python train.py --num_hidden_layers=12 --hidden_size=384 --num_attention_heads=4 --num_key_value_heads=4 --head_dim=96 --intermediate_size=1024 --vocab_size=16384 --hidden_act="geglu" --norm="layernorm" --norm_place="peri" --norm_eps=1e-05 --positions="rope" --rope_theta=10000.0 --rope_fraction=1.0 --qk_norm=false --attn_scale=0.102 --bias="none" --tie_word_embeddings=true --parallel_block=false --extras=["capped logits"] --init="trunc" --init_std_qkv=0.0249 --init_std_o=0.00508 --init_std_up=0.0249 --init_std_down=0.00311 --init_mimetic=0.7 --optimizer="soap_variant" --learning_rate=0.0032 --beta1=0.95 --beta2=0.99 --weight_decay=0.14 --lr_head=0.00729 --max_grad_norm=0.5 --warmup_steps=200 --schedule="wsd" --decay_fraction=1.0 --decay_shape="linear" --final_lr_fraction=0.1 --batch_tokens=[65536, 131072, 262144] --max_seq_len=512 --doc_mask=true --train_tokens=472900000 --max_steps=3675 --dataset="wikipedia_en"
Each number is 200 + 20 x the weight over its row's rms, rounded and kept within 0 to 999. Layers, rows and columns count from 0. The size before them is the row's rms in percent of the matrix's.

# layer 8 MLP down (transposed), 1024x384, rms 0.112, rows 880-896, columns 128-191
102,242,246,204,214,194,148,194,196,165,205,214,212,216,179,180,202,184,167,201,181,216,171,216,217,195,205,218,212,197,207,183,191,175,202,211,202,189,227,185,232,220,223,219,212,204,208,195,222,220,185,167,174,210,218,181,221,201,202,226,228,215,230,191,176
093,195,235,175,217,176,189,213,251,199,205,222,193,200,179,193,203,198,192,193,193,190,202,206,216,208,211,232,193,198,180,188,204,221,218,219,192,212,196,189,202,208,206,238,174,220,204,184,202,221,253,235,207,193,217,197,220,190,170,167,195,210,214,198,165
096,189,204,182,174,213,223,218,246,226,182,199,194,199,208,178,202,209,220,222,209,183,199,224,194,234,199,192,211,198,203,205,188,229,183,174,208,145,207,204,196,182,206,191,182,179,199,198,204,210,244,184,221,194,246,168,196,182,191,220,164,231,176,190,180
104,186,190,229,207,218,220,232,163,162,184,255,195,204,219,220,190,149,206,169,202,212,216,193,176,207,190,212,187,168,209,196,199,199,164,212,210,225,177,203,214,214,178,218,190,221,197,186,168,181,187,201,210,204,200,212,206,189,198,174,195,197,224,230,185
099,207,163,187,174,190,218,190,176,217,194,224,202,218,199,164,190,204,209,187,198,207,135,212,202,194,193,228,215,217,204,192,197,183,192,183,202,217,181,203,203,182,203,222,176,218,174,230,202,223,214,207,192,177,190,166,211,212,208,209,208,218,204,180,171
099,180,178,213,225,200,179,158,186,203,202,200,192,188,196,228,186,184,213,201,203,217,200,208,170,213,211,202,198,193,228,184,145,207,193,182,151,190,175,225,197,178,204,157,228,198,234,177,228,221,191,197,171,223,192,205,221,220,219,186,221,213,172,227,201
093,196,215,227,189,224,210,168,202,200,217,199,181,212,213,190,216,222,187,221,167,167,202,176,204,195,188,159,167,210,183,187,186,211,205,218,233,218,199,222,230,195,210,177,193,189,175,215,201,230,203,191,191,193,169,174,227,214,170,190,196,220,199,219,218
107,166,179,196,216,238,183,188,189,181,182,213,184,191,183,176,212,217,219,199,211,212,228,201,216,196,196,198,229,165,188,212,170,186,151,169,190,219,204,169,202,223,213,230,212,192,206,183,163,167,194,234,165,235,200,199,235,185,210,208,184,211,190,248,205
102,206,205,166,228,200,235,220,187,201,181,217,173,161,207,217,196,194,161,185,196,201,188,174,178,165,198,193,234,187,205,221,186,168,190,192,187,190,201,213,212,216,219,201,212,198,220,216,161,225,172,183,204,184,214,211,220,219,214,186,186,207,188,213,197
099,184,171,208,189,200,191,188,246,195,174,224,201,213,199,190,206,208,214,241,190,188,183,153,180,206,194,175,207,232,169,192,193,221,204,207,190,224,223,188,223,183,204,184,191,206,158,196,189,210,215,207,183,192,229,197,206,156,204,172,178,193,165,223,179
103,244,196,199,214,197,214,195,239,229,235,180,187,174,190,171,217,184,186,201,210,179,181,205,224,184,205,233,203,180,210,179,221,198,177,172,209,217,191,217,179,202,210,187,213,205,185,215,206,177,227,214,192,221,209,231,171,220,221,211,221,228,221,177,194
102,214,196,195,202,175,199,224,191,212,156,187,203,201,217,209,207,221,249,174,233,212,183,198,181,212,209,206,241,224,223,213,197,171,216,246,228,170,202,208,197,198,222,194,179,191,211,216,201,221,206,217,186,219,195,194,208,239,200,168,187,192,190,230,205
101,195,228,198,207,181,169,157,190,197,203,175,214,219,225,218,185,213,176,201,191,197,175,198,213,229,186,202,169,199,221,197,185,231,207,222,173,179,185,211,232,183,241,219,195,189,201,194,240,193,213,192,227,223,237,195,214,189,236,250,218,200,209,213,180
098,232,160,211,206,193,208,189,197,220,182,184,205,206,167,206,168,214,219,186,180,186,207,236,180,205,255,200,205,183,241,163,208,180,216,205,193,225,217,222,169,203,212,224,200,201,178,191,190,186,216,210,205,239,242,197,187,190,215,216,190,173,194,181,187
093,200,186,201,178,195,175,182,185,212,187,207,184,194,174,197,188,212,234,211,172,230,222,186,211,218,209,236,189,176,235,205,220,215,197,206,220,182,209,241,183,172,207,208,205,193,204,175,182,170,179,203,194,209,199,180,197,203,175,221,191,202,202,182,183
099,200,201,204,198,175,220,219,208,214,189,187,221,228,176,216,223,238,203,206,185,170,193,228,235,183,152,216,221,215,237,198,200,188,200,181,217,237,191,227,188,195,190,235,188,205,217,208,199,171,241,185,197,205,177,214,212,158,190,240,239,210,208,197,201
099,210,175,218,202,207,217,181,195,200,227,189,180,180,204,179,191,207,194,195,192,206,189,195,210,221,257,193,218,223,204,241,197,187,212,173,186,207,195,176,176,195,172,208,161,171,185,186,209,228,205,246,194,181,199,197,209,202,195,243,200,199,205,200,218
# layer 8 MLP gate, 1024x384, rms 0.114, rows 881-897, columns 128-191
099,222,176,208,233,241,189,201,182,187,193,152,209,195,203,199,185,213,215,216,195,199,209,208,192,195,160,226,195,211,214,171,169,182,195,185,206,171,232,195,237,180,245,207,209,133,184,225,197,220,198,214,201,179,165,179,202,208,186,204,199,176,169,197,204
092,147,224,212,245,184,197,180,187,177,188,185,192,190,247,223,222,182,211,182,193,205,199,226,211,170,222,193,195,203,183,201,212,193,201,220,209,240,186,198,199,189,205,196,238,209,222,187,173,234,186,215,243,207,186,193,189,218,213,209,224,207,220,208,194
100,190,231,179,173,185,195,239,186,179,188,181,166,272,230,204,201,192,254,199,216,195,201,170,199,184,173,213,210,195,206,183,208,219,188,162,229,175,224,195,195,206,219,205,154,231,180,199,209,215,217,218,187,190,190,188,229,207,163,220,215,199,227,201,190
105,235,209,249,169,224,219,247,189,206,194,212,213,175,184,203,194,198,184,214,178,210,230,191,167,217,219,244,194,228,212,195,199,208,196,171,208,246,218,163,231,223,213,184,212,190,231,220,191,223,225,231,202,199,158,212,142,204,193,203,208,213,209,180,213
092,206,192,184,191,193,242,191,187,203,205,202,194,185,170,166,201,195,183,194,201,214,224,230,198,196,171,210,228,198,204,183,244,196,187,199,212,197,205,172,191,189,166,189,208,197,189,217,211,211,198,214,177,207,198,197,247,226,230,228,229,205,197,199,213
099,198,171,193,227,204,202,227,192,206,173,192,194,189,171,229,170,207,161,204,197,173,186,230,207,240,192,229,206,206,204,212,197,193,188,229,196,230,179,192,214,180,196,212,222,232,231,225,195,163,211,188,215,193,198,215,149,194,195,198,170,236,234,227,183
101,197,179,211,219,210,227,211,218,221,178,194,177,223,206,197,189,207,175,186,215,190,206,180,202,172,191,221,180,206,178,161,223,197,195,188,190,243,198,217,193,180,219,182,207,188,174,184,194,177,190,192,248,191,193,202,194,168,170,226,207,180,171,200,188
103,169,229,243,213,225,214,219,205,221,221,205,190,155,194,162,191,209,202,187,207,201,222,215,188,235,186,174,196,156,190,186,205,175,227,202,177,215,174,179,212,147,191,196,212,201,190,212,215,237,224,210,185,187,171,201,170,202,189,247,169,213,211,207,204
104,189,186,190,206,186,186,224,207,178,188,237,205,203,191,193,200,177,206,215,178,206,200,181,165,188,176,206,227,199,184,213,228,201,213,196,209,174,168,229,188,198,182,163,172,222,211,204,219,191,221,197,188,214,203,183,206,166,223,184,187,188,186,179,189
099,186,170,195,188,148,193,204,204,179,188,218,204,206,205,194,189,196,192,217,187,232,188,191,208,214,208,211,210,196,186,213,195,199,194,197,184,223,217,172,202,151,216,234,175,195,175,190,185,176,204,185,203,162,219,189,203,165,194,186,174,177,178,205,178
099,193,180,204,206,223,164,183,186,183,208,197,179,218,203,239,223,179,194,235,205,171,174,204,204,222,190,204,173,199,205,179,218,195,176,208,231,225,198,165,233,220,214,192,190,200,198,206,205,190,219,200,188,223,207,202,224,210,186,213,193,212,179,228,208
099,230,194,216,187,200,213,212,207,195,187,213,168,199,199,198,191,168,178,224,218,184,202,200,215,213,198,247,187,155,215,185,186,189,212,182,197,191,175,185,221,219,200,236,234,224,175,196,199,202,183,207,208,215,185,186,188,171,195,172,192,223,223,180,223
098,187,201,197,232,189,221,210,186,179,188,217,200,182,201,218,189,210,200,167,198,173,189,198,208,173,208,171,200,222,178,213,200,244,228,178,175,222,214,194,197,203,167,213,196,207,195,192,196,195,215,220,203,223,195,199,183,199,202,205,197,222,225,242,217
097,175,185,236,200,185,182,169,198,203,223,189,209,192,214,220,216,196,206,202,219,188,179,209,224,205,190,170,250,183,234,242,203,210,177,199,217,210,176,195,165,225,195,204,246,181,192,194,211,253,186,203,231,241,200,216,177,205,179,194,190,208,208,194,159
097,210,193,210,199,161,221,207,207,221,174,228,206,175,199,200,165,231,190,200,168,198,188,196,193,230,176,217,209,226,213,223,198,168,201,197,210,179,179,222,178,225,195,175,184,199,212,193,166,189,221,182,185,201,208,177,224,207,213,174,166,188,202,229,205
097,198,189,214,193,230,206,183,208,181,206,224,205,205,169,174,181,221,198,198,198,178,237,188,173,219,242,193,222,207,187,199,239,147,195,221,163,182,199,224,198,246,215,184,174,208,199,164,209,229,199,219,204,217,206,192,190,171,164,243,173,191,184,219,203
102,189,224,233,193,215,196,217,217,187,207,186,214,212,200,187,208,199,204,209,205,204,204,213,187,204,207,209,179,175,187,193,232,170,180,189,247,191,215,222,212,222,170,190,197,213,208,170,198,197,205,204,221,170,193,209,211,198,181,207,212,177,194,191,187
# layer 8 MLP up, 1024x384, rms 0.119, rows 881-897, columns 128-191
097,217,196,194,182,192,203,198,202,178,211,200,223,205,186,193,213,209,203,208,155,184,188,194,180,162,199,192,190,194,161,202,186,162,217,215,186,225,220,213,201,212,174,206,209,188,208,218,197,209,204,199,177,198,205,186,161,196,186,215,194,229,191,233,227
098,183,229,225,212,228,195,195,170,205,190,203,206,220,212,198,188,171,206,194,203,206,214,222,194,188,179,212,166,205,172,173,195,175,196,203,177,212,185,189,216,194,183,218,207,202,210,252,188,194,200,184,217,177,161,169,222,222,220,175,184,182,244,201,218
102,209,217,184,230,218,171,178,188,171,195,225,164,210,177,170,191,173,194,202,229,219,233,206,180,197,217,197,220,216,232,209,187,214,209,186,212,191,237,210,197,195,233,183,238,193,209,181,213,179,241,206,189,195,178,195,211,222,217,192,176,191,192,193,230
108,251,229,226,185,226,235,197,181,190,212,214,210,175,226,184,186,194,180,188,216,204,174,216,179,186,193,214,167,224,219,189,225,231,172,164,198,223,236,171,255,205,207,195,191,222,235,170,189,213,243,184,235,199,208,197,209,192,207,215,232,184,179,211,196
103,200,192,164,198,172,203,212,196,186,208,238,208,206,194,176,199,185,207,157,193,175,214,195,204,168,197,195,235,235,209,232,195,155,202,205,208,203,203,152,183,186,178,222,197,212,195,201,185,202,232,211,183,156,198,230,199,220,211,173,218,191,257,209,167
099,217,223,226,191,224,169,217,201,190,217,193,222,175,184,232,183,182,194,232,227,190,170,196,195,243,235,215,234,192,177,224,198,202,181,184,163,161,217,209,172,227,178,234,174,197,199,175,221,185,187,206,193,217,194,222,217,212,229,206,225,205,194,228,216
105,213,208,187,209,186,180,205,163,191,205,223,187,181,197,192,180,201,191,170,194,171,202,212,206,194,214,189,195,200,256,173,191,235,228,181,212,172,246,191,215,193,168,197,178,200,226,214,199,176,217,184,191,194,217,196,205,198,212,202,195,203,224,195,206
104,190,174,203,182,238,197,158,189,167,222,180,203,210,214,235,201,168,197,183,210,215,185,150,239,179,208,161,238,187,228,225,193,190,226,211,219,194,168,243,221,201,214,183,184,208,214,218,208,211,213,168,209,162,195,209,188,204,171,184,193,158,225,196,230
112,204,202,215,221,201,183,185,184,242,197,202,192,216,207,203,211,216,172,197,212,220,205,201,186,188,169,218,203,210,216,204,165,190,190,159,171,230,184,222,212,199,177,185,214,189,207,172,202,212,184,192,185,213,167,175,202,237,192,230,209,232,220,181,195
098,193,208,222,208,192,175,208,179,185,200,223,208,164,251,206,195,192,187,182,192,226,181,181,219,192,176,191,214,240,207,237,176,205,203,168,171,216,197,207,205,172,202,256,189,187,182,172,182,228,190,222,202,220,157,204,214,171,184,197,197,199,220,217,186
100,191,180,191,188,181,215,220,199,197,182,220,230,186,201,199,213,194,216,234,160,201,187,211,179,206,223,213,181,199,203,209,204,210,188,193,164,218,177,164,195,212,196,177,188,229,224,196,210,222,239,169,223,203,202,179,244,240,189,209,222,170,181,190,219
097,182,182,231,186,197,171,197,225,171,207,172,188,206,170,189,171,192,198,203,203,224,171,185,194,191,200,169,182,211,202,206,197,192,172,191,203,179,231,214,196,213,265,183,179,185,208,197,195,265,221,214,226,197,200,230,213,191,198,190,193,197,199,159,184
097,224,169,188,214,209,220,174,188,226,184,174,222,186,200,226,213,213,176,191,220,183,206,190,183,202,229,173,187,209,167,181,220,174,200,173,188,183,172,215,205,208,249,199,216,228,188,170,210,204,189,210,217,207,229,221,238,210,230,191,206,201,199,191,196
094,209,203,198,233,175,224,183,176,222,244,214,189,174,214,194,175,188,205,178,207,203,189,197,213,226,210,178,185,200,198,224,185,211,212,199,177,206,207,212,224,181,248,221,193,223,192,226,185,186,202,221,179,220,223,217,218,230,198,219,230,152,220,188,239
099,207,219,216,189,196,206,219,209,237,200,196,171,164,227,220,180,211,220,214,208,211,239,227,213,201,211,206,196,200,200,223,185,143,212,204,199,188,188,185,194,237,198,200,201,196,191,224,174,218,206,228,169,175,182,172,222,203,221,192,219,195,198,195,230
102,200,200,198,227,174,193,215,164,197,183,184,222,241,187,198,189,218,227,198,223,195,190,201,189,218,188,163,246,209,198,193,211,216,154,225,199,203,154,196,232,208,166,199,218,191,170,200,216,195,176,201,198,204,178,224,209,214,222,222,205,193,197,221,209
107,196,220,205,222,201,208,178,205,174,187,193,185,191,234,230,215,197,216,191,184,209,185,195,185,209,174,238,174,184,181,217,213,194,197,194,179,217,191,191,176,199,185,187,235,212,212,236,218,209,190,178,176,220,166,236,209,206,196,170,202,237,183,172,210